Part of a small language model's weights.
Architecture: LayerNorm before each block, rotary positions, no biases in attention or MLP, untied embeddings.
Each number is 500 + 40 x the weight over its row's rms, rounded and kept within 0 to 999. Layers, rows and columns count from 0. Numbers have three digits each. The size before them is the row's rms in percent of the matrix's.

# layer 6 attention output, 512x512, rms 0.0568, rows 291-316, columns 0-255
102:509568512491483537506484471501546495504523477516470515561513483481537556546529505445508507466431474494549535508496550511519477452488483540502420459462547485522483499513480458474454553479461502527492469469471537515440486507452444475468434480477569497543511446513536490467495555550466548526517518499494523523487498547557518491466462538468516456526530494543532499514471495568486442520541514543431460467482493462469486533499535466521507518507520598497537504524560463464540517437471559593563478477474541529415536554454472559534460515558502524514444491484521504512472502515529552438469492517451435517530428461533536427479535474530521500504415489454519633496485448540518524458473451527582543452566547523418523513513536447409549489439431452438507521507535448433413550456479493
114:529473511551491500509512524486544502522500464523508514472458489448506489499462403545505489432458567556506542521482531493463512467528435588446483463497552499532429527483471479498534529481459510477481537506544610543496487521436514502493465540505557466495489445503442458505506524514508427463517456509424520495522497499441560416484552536448514478510463507566569450509485456449510595479511482515483488485466507504533478482498535523499491531544490493540468537524470494500444468441501493478534499517458475483544519449498467486471510537440544496501524503495493492548478502493509508491466458577508507556537496483497482504537480460534488423501456485525460531490452504460475571476502476487487509492469458556539494509463523550468498513541418498563534486521427556564481497489436494
105:528540437509495453467427446519472499504458512432509435466467518447468605517434460438462515446530496557514498500497488471507557543544501492442531500503483537436441509440462473509484501522515515518441501496514544531429481538494520528536439520489527539558524465489555490464451506478486526543541545486427468587505509488546526559473436492556523457539517503552528446530522493518530428488543509475506497465518485511505523553519465518500539519515491490488517463518511511485449447546530503518508487486512463456509526457469518512522476512475481488494512491530497499500463459521489445500406499516533541580507529564505517421505447452527519495507512558475575505536422434533544485522549568500511456477496500455516473506519558503484477580558482576552426496461507572502518534512499556
113:427493485502502471459527513481503550524520538493415494486453505530529535547479464547486524482515476439534495525545496486458463498541503494431514433496511480476495430470495481499519481496531480548469551488481453501507467530535501522487498508527478467470474465458518512495448452537445540492529537581560491526507492459505512517505516533470529467528442473511503447540480526467517486509467532452529447459522460451520464510498492503521458496450497488475523520500533477451491513501492509518475490494545541507490444498461449561492555524518467523473503492457522555513536474497463501508570542461480493408533481513498427506521493533505479526479561467455519438482546451474517486505440478463461500459474442458529497503461504452534424495497503471459552541458479483541522461542434466
102:507425563574571498552554512562541560463440496474524505483500471470489471526468486473442500525539549518583535492554577435552453482464490572464531513464441448494487454456478539523448460487498557524509490513476485508579461499482595542451457418459436575500550446446568542438512463440452504503442459530502560495441508555477482529456513455529474477528513465495545498509533500457466553463516523487517536504552455493482571523596486520440466433510569519426456540467601551435505511447494529514507454525548508544536527498452517493534520385507461526517510440486619545451516548466502535461524558520566462515498420500510504461528446489414534485456482429494548478505503485585508531544455420498595487499528541584518469502455498444463520453462528533521443470573510488541509477495483513
102:438518526519548542542439560495491451541479483453510532560487573505566518388523502534543525434471481422509470559495475466472496537531465531475499492463537495497501513469545501429499489440511478526457495460492500545445523433515511504550474511535498553387532431482590517525465516434457515442493518503505488488417583506470526472481462536452503493440466451492520498482570549464518513404478464493404465477487511491525545459497482437503501480546526516504473487506556502520539555541454505569537475480508455474471503511505483521525494489481482500514502459524460465513513513477488528500463477544493500544418553462518468491505540530474469473511494489513459536557528477472458443443533508546544556494590487502557530486421454537535577495513522472586463517452535476437480493432442510
104:439487490520449538526419517514480449504505493473500526514508614514545427456474511500500531484484481532517499487482438481502519431456560593512486474480492523542496512546569479548466564508480438506511464571477526478531501508444460419484554514542458503499527495479457455548545551453510498547501433460546525531595445491515427551490497480538508515504541458512497445503503457491566518464533524507439483435513515507518439489434491464530425496453533529576499495568486522505432442475527426487532517540517513481531524462495509498475521501482543498441472489456456459517558543479478498530480500570574456405501548531540493428487467474498550505498457551504413514589449535435544435532476473436420551524531509587533492394456516412533514478465449520461377521390521499499600507469442448
104:569557460533472492523502499497501475497453533500479497415508539578463477533498461513503537468486550391510473458463454484485504439491497544454479499569441488535501475462513426483437505514466427501556485518550464473470532502493467474548571464523465500471494462518491514494446471540466452511516482529605540535439518498456508512508459518519537503475456476535501483507497475441504550528505578387493553513547505511525519578514534531567514504430468553529517462468530491531471502445443469544540464539578530466527468476543571456468524475563471473492503470478580547488469527476507524506496525517559542489470558462487577519512497563515493528450496550483496511419565521519506477469518525501565510476505472564536414469536543490420443471547491521473478539459479566555393475481500519
102:490569571556452454496461578413512487516499517467494502461518544472548471521550507533462457421521505512450522528539418435531424477497479489534478424561568501521489510500508549469496425475468479506487523535507497519530481507519501526533452462505486492484503464526497529477590534449493532539487457548513414466474493478452399443483485510460558470495483512554501485518461489486451534447538553508537513524512557477514506450541494525499486503522499488437545458521549537498460538458499493484448455439510538506476581482499497468480509470466495518447606472484544491520510492448471433481494531497528497461504462513379532441534565520456486507535538525562549483493498482470518491493462545517543420475524557535456495521439546370456549461435478516515497536498439491494483517460521534
095:508485531489497542523502436551551538564447497517466460557490529534495567477464521507536511487491521454516561544472490523508495550463491490492603535428445496465487469488513496454609482480497506463446507531508439486446558542533576461542530470467507425484557546538505537474568487419541472470570480552487442496465510485472505461534422510556483505496470485503544459455506504491487475468421506492540473534518525574461522457521529387489529540548523532546498444514525470521471476498535499480483470566439504513504538501507480492474438534436532534505525506477496542520528477496483455472489540433505458561461440533478489517509530490455495454539437450480456445529559503484505474553465426514566536570503489514481480433463485575522505474533587455524551472538554548516572507550527482
101:522495462505522498547537503492423529505507524536515470509539456454439522479587528490491524552514532420484557442521526491503563540509482499500429503462517466484569548465499535564539436523476510545560515489531523541555462543503503495524525523549514512524508533538446411543530425488501506489468475443500533498478415515511536483564546513478478504538517493514477544460455385473532526493481456543554530537445507486520520493469464573510567545502443398449543488487524489505541510497497533472530470458506525512479483541458542475532516568439533451534498446517456574482499532530434482522512402614426529522492506483538511475472480506563480533546443506457438508471527540417556541548464547515444544551462562597567524518476510439481441490365453440479493466542445442485523509509456512
110:515504595439426463497471554491521501492519534511480468561578565528466544500495525524475457460538552418579486474516537541527453505520510434532436589496508492434515505492474513381479522504524528451518468460488516509428474480505545451584572478460517488525426455469460513559561514462486498516539536434506514552433576440522452412528466460497502532524591464525449483466438409549513556526457490528498514479536520532462505493505483484491492455507496489493477534535515493570475482558522500551514499461513469459508471506512447467530505493452470485515502520482516512520462522493477500499510537478437506537470493476486541513512480519410511479555470471471529531498477499506438519488550438484461535533533502484463502502516544467525502525532499467497471513459569466473486532502480496
109:537448537463485520487494541478555437504466514472508443522581522513527518462524489537403475502449477455588494524471449456490553471543489478564564518496530543509479564494469560563529607568429513536519459499490543465532551427537554555495504540476503497480500508503523512462523526464508481488413472517405483448452436466478513536504538464526481531473471492476546493517499533512507474532472587496425478539488519462467506545517467488473504511452502529520458551532545505462536485478501450598488473444387504519495517539479492462478536548483509496551482497522543467537496540504491486487545505466454554529467537527500533537506525507496516473479513540492481491551449447487457377441503521522536463501559523510446533511534498506527508530505484477499493516479523500449532509507443471
100:540514446519512427581502459497451518532517474445521517520560468475531476466535504540528513490402498616487389468489536503530482485527448527515543521522531508573469549478516550501522541621456458480514472483509430514507553540510487504510498499480544593489562511493430465441518568487466508459455530530498454515511480501505531483506544496572525532588485461507453516551525487462490522469416449542420580562451545517460480433499552575442526531551537344571505469516545455503445450525456476478456452489493507572455528531588487549534515503509505516511493523561509553530456458531497474451588375532475510481481518555566474575532521528504482493471507496484454523493480475497448488543528521360454480449448487543548582517527490562579559540493529575432485568509417618529536503500424476
095:494478551424475521474477519476464513430471456528503464457539445515500494478578561544486490555495540501541485508505419547545515472514568479426496569493538510562505540548475482574502500517467518522489489488497456522590429531532478512476444450456500574592459485492477499502495510478510447545455514475553582491465503541494476463482517474494571460413486515569512519516540464463434549549615455484459469528542508487434552560418446502480449550500446493475547555558470520486516546470579474524492501589578503551481509523494540458502529456481490499544561483479520461511465474499491478517546487499471516494541517531465523477503536504526492446416456435461501486543420457556540445513504494501508524462470425475581491501554563501517501516572506527507504563577524480473541538556539416
103:471430485503522529531471540503568474564547510496515550480507519512491516467503463559485498454511553524482539521479466524461475460538448515500515522488484491528462489443566472501569517584513527498523415468473552510493498525493518483538519525456532409460442496426452477505542471470566496491471517500489437479411512506547525492488530526501466488544547500491485420516466580564461604447492473389482560466523533435459517533444482533571459437596457471509518491483464576572478503493519438421467530559518480475459477462498556508548528491548559500506457480452534456506545461494461551568536541495503558531515387566490532465576473455515506523501541459415543495487457488576404485517505512507484451551444514562463525590479478533498523497526392523521562512505457553480544481535490478
104:518488480465493423525504510495495542490575469543459511487538484544582542527487478546495479503470491470475452543481450496479487449448478523464542493516444460453507436499486468488527568569491454548518523482507522485458516508513470542514500474486489474456493544421567517516474506437515551579510551476475575514549538508454497573542509571504560508497594499489487497487500527549534466463488472478536443502432473518483479485475510506550470462495614485513552481461485447511478505492481501478506501450419559493479476524540522534459472517538512532438462479471520516485530489528544456476528550490554449563470493478488475470490473459473475503509465495559521530557542463505544499497560511450453530531508504549551532479570472470508489477562508549478484509517513501531579496478515438
096:465549485511508501491538495422462524542527452528457553514488450495551431520563593460537499457481470508526583506557441465461552524622510507503507559576548496468517557489431452499524501512483514487467546508563504525472521515495453467485525546497518508455477462558488476505478536572530514499517456522538557527508480586507469499468491511565514483472530510439522505479496477497510523490472491468516458506432519492545453440500527456491575477432411523459461515524449499493522571507506521551562519436477512474520478494468502488458390538504487508535533466525449507451475506549509527484454539480540525519487562589541454471525420472542523489439494482469486538510486499506482436526532458423491447498464484483512477561462515497452383501509458559471519510511524511516444484520362461
116:537510544490467524539502490533484496466522525476548497497545480506508550498522494486455504508463499494470506523479489447511492522482470465497472467462509487461467508498514460501460459465448528446529549425513480460473521598501481498475584583553481497511520476489569514452472497493526529442466498490492488477541527514474530524513497489502493546458471462527532502524488484447459506518459489463523486560505526505502482480493454507540468506458498496476445510471523467464537523488531511507509511448516513540506494519449518486437514508502508546485503450519549519490525525493496495490549462550500515508494500510470573464452474489494552505532526476502505490533456499486494517508486568455529521516493509516517561556435441527518497524504527584500577536513490568489485523444536444
115:433501473540510462457539520501458463438502474473527530433413544549497486570550516493507417492596493455482560509541471548511405476480514436511450410551451462492500551455529494513565556449446505528480518483523520564527496480509474609458553524499522492463506515418576481501527479524504534510585442561515475513466499509437520513479448520515527490532466510466544448502501541506494522474480489496490514539546509436483505509475458508507454475488565442502473544463515493415507513449509478499457521434514462475550484470465495483503532515448492514464500500501481454532550469509504473567536518450458469497511524488544492493487491482472523537473530474440484455450492505527524458500500455603427509495448522414473484466558494514483510516500530501525468527551500490526459510471457497
090:478464530525532495509574507499492599471501565451487468462552433531487444491525512461508463488494537458506501460456534430511437500518414503508502543521484480488507421486549516541560454557500480515443506519532581489472504487497534470463507509543516546541492509553490519501539504476488521551503465487501490485501459468528500488530476486480473515483543493533522519483544506495466531503515563517431507494534420503529474465480497501446492563442531514503494478509528502574578500513479496499510570550538535440546479548527505482473447479478511554476477510523521478483480533555517495475572490457511606433456507464576613480465489580579475490528530484495513479517473575556527497524563470478414522509503491513545500511394504571458549496527457464495458508529638547580449452423556478
101:485511454439540460440521500495561485474519485468535536516484472526537456550524560455459499519506386426466432499402524489494511488441483481515514521569498469459515492508492517475498485420416542476549396441495463461519515552508495479544396548507522497450504510531448514478558524501516442544442566546498488443491415526463466496565542508531512452482462476408530560526584481466484484438527528523447546518483539500537503487562579512516467494535580494490488485456519485563495483510531503536505440557476539505465534498532557438494485462485571525497490502522532519534496486478463492543521498483543481438472479429521534514518480426470550482551488524539484530519504505450426416538546493501454517470519506466497532410519493494474505487464436497614433473458514578525498497520437492
101:445475493527466455501483460493473456542468448465471491540446484541529526501484499547532491602507509477515491530500527501569500525466471474549455559525501546522550487477488565466481564527535557535508524507497447502503521484492496485475479480520506426458432526464538558487476507512511482557526510515498471519483514605534451436485467518531414494539425482547538552451519486481487430576446486508484515492425508529398524471476443552481470562504528489468472542552477412549518487494592507495503497455478542576512509542507496441535493444491482502485471513552465509440525541483521534473541523513474521531470472530475567538504446544384486525569567522515433553527510476592502440447494538481479506463497547492547482462496568494507541490471540496464531492461411465461539490482473490
105:448509519477473474517531488523537534477524543520509550502401515580516456564491441457458516619524488526471530514428484494437435524474520526488515478559482531488509512450483545559522476458545509487495480454439482539521509495504452477460567449511459529559564530530489501468445457522485510418514567509515478489552486543531487562475488522526522448493531464461438491461534507524475528504489550509480490515555554471453536555572537589542420482541531506525515463467471477579559459535542510480515485450505442535498491462551419468427500530493537467500496541541507471475565527472484418525496485544499483501503466438523501542479522469564482507467519520475460432525603582447484487482489585527525536463474521594483394581594443578510489606500479553564471434582578442542485502529493542
096:500470481499458467502537527568542490511474429504612504534557483446482469455448475509563517555451467501551426459514526492497469529502481546441464464457461487431536512471464518488453559489489460528456538499494496554463559492506531465432509473517521509430540541504462480492557523541539497556514489465524521499533534525479518506550526500465485517466455506496447534464501538450485500561543527513513516482512446510503506495421475587494499571508548494531429545495469499532471442518485458502555524546448519534519505471473464521409535589491500511461476479471532451531476482512478466466556502454520474527521491453526458563412524572536547597491523456467500474516431496574513442512488446436509558468512502498463529507460466471404480476491576488484469519502465445523394403496537595
090:505540546461554449569505443491506466443489470548479492500495484551543474558476559526523492487502607500491521478485477558516446519508404533480495462539524500482494443482554532468499549472423518514467550462551508463487440533456419510430552454511496541500570499532443490515469490542472441433506485529518479463491498519476491414497584416477528574516494517452477469486494521532577507474503480528500513545510472533506525497520462528463465481501486486575522506487487464501503468544472548505578629516560554494469511538444493504556514466517467520450491489506526529487501492453492510496477451528444501479553470490521472529484545536486535533500511490433476579498586545565458473527513479446523496495454553422470474417579538513485552399529546446495565459547488478484458497489563504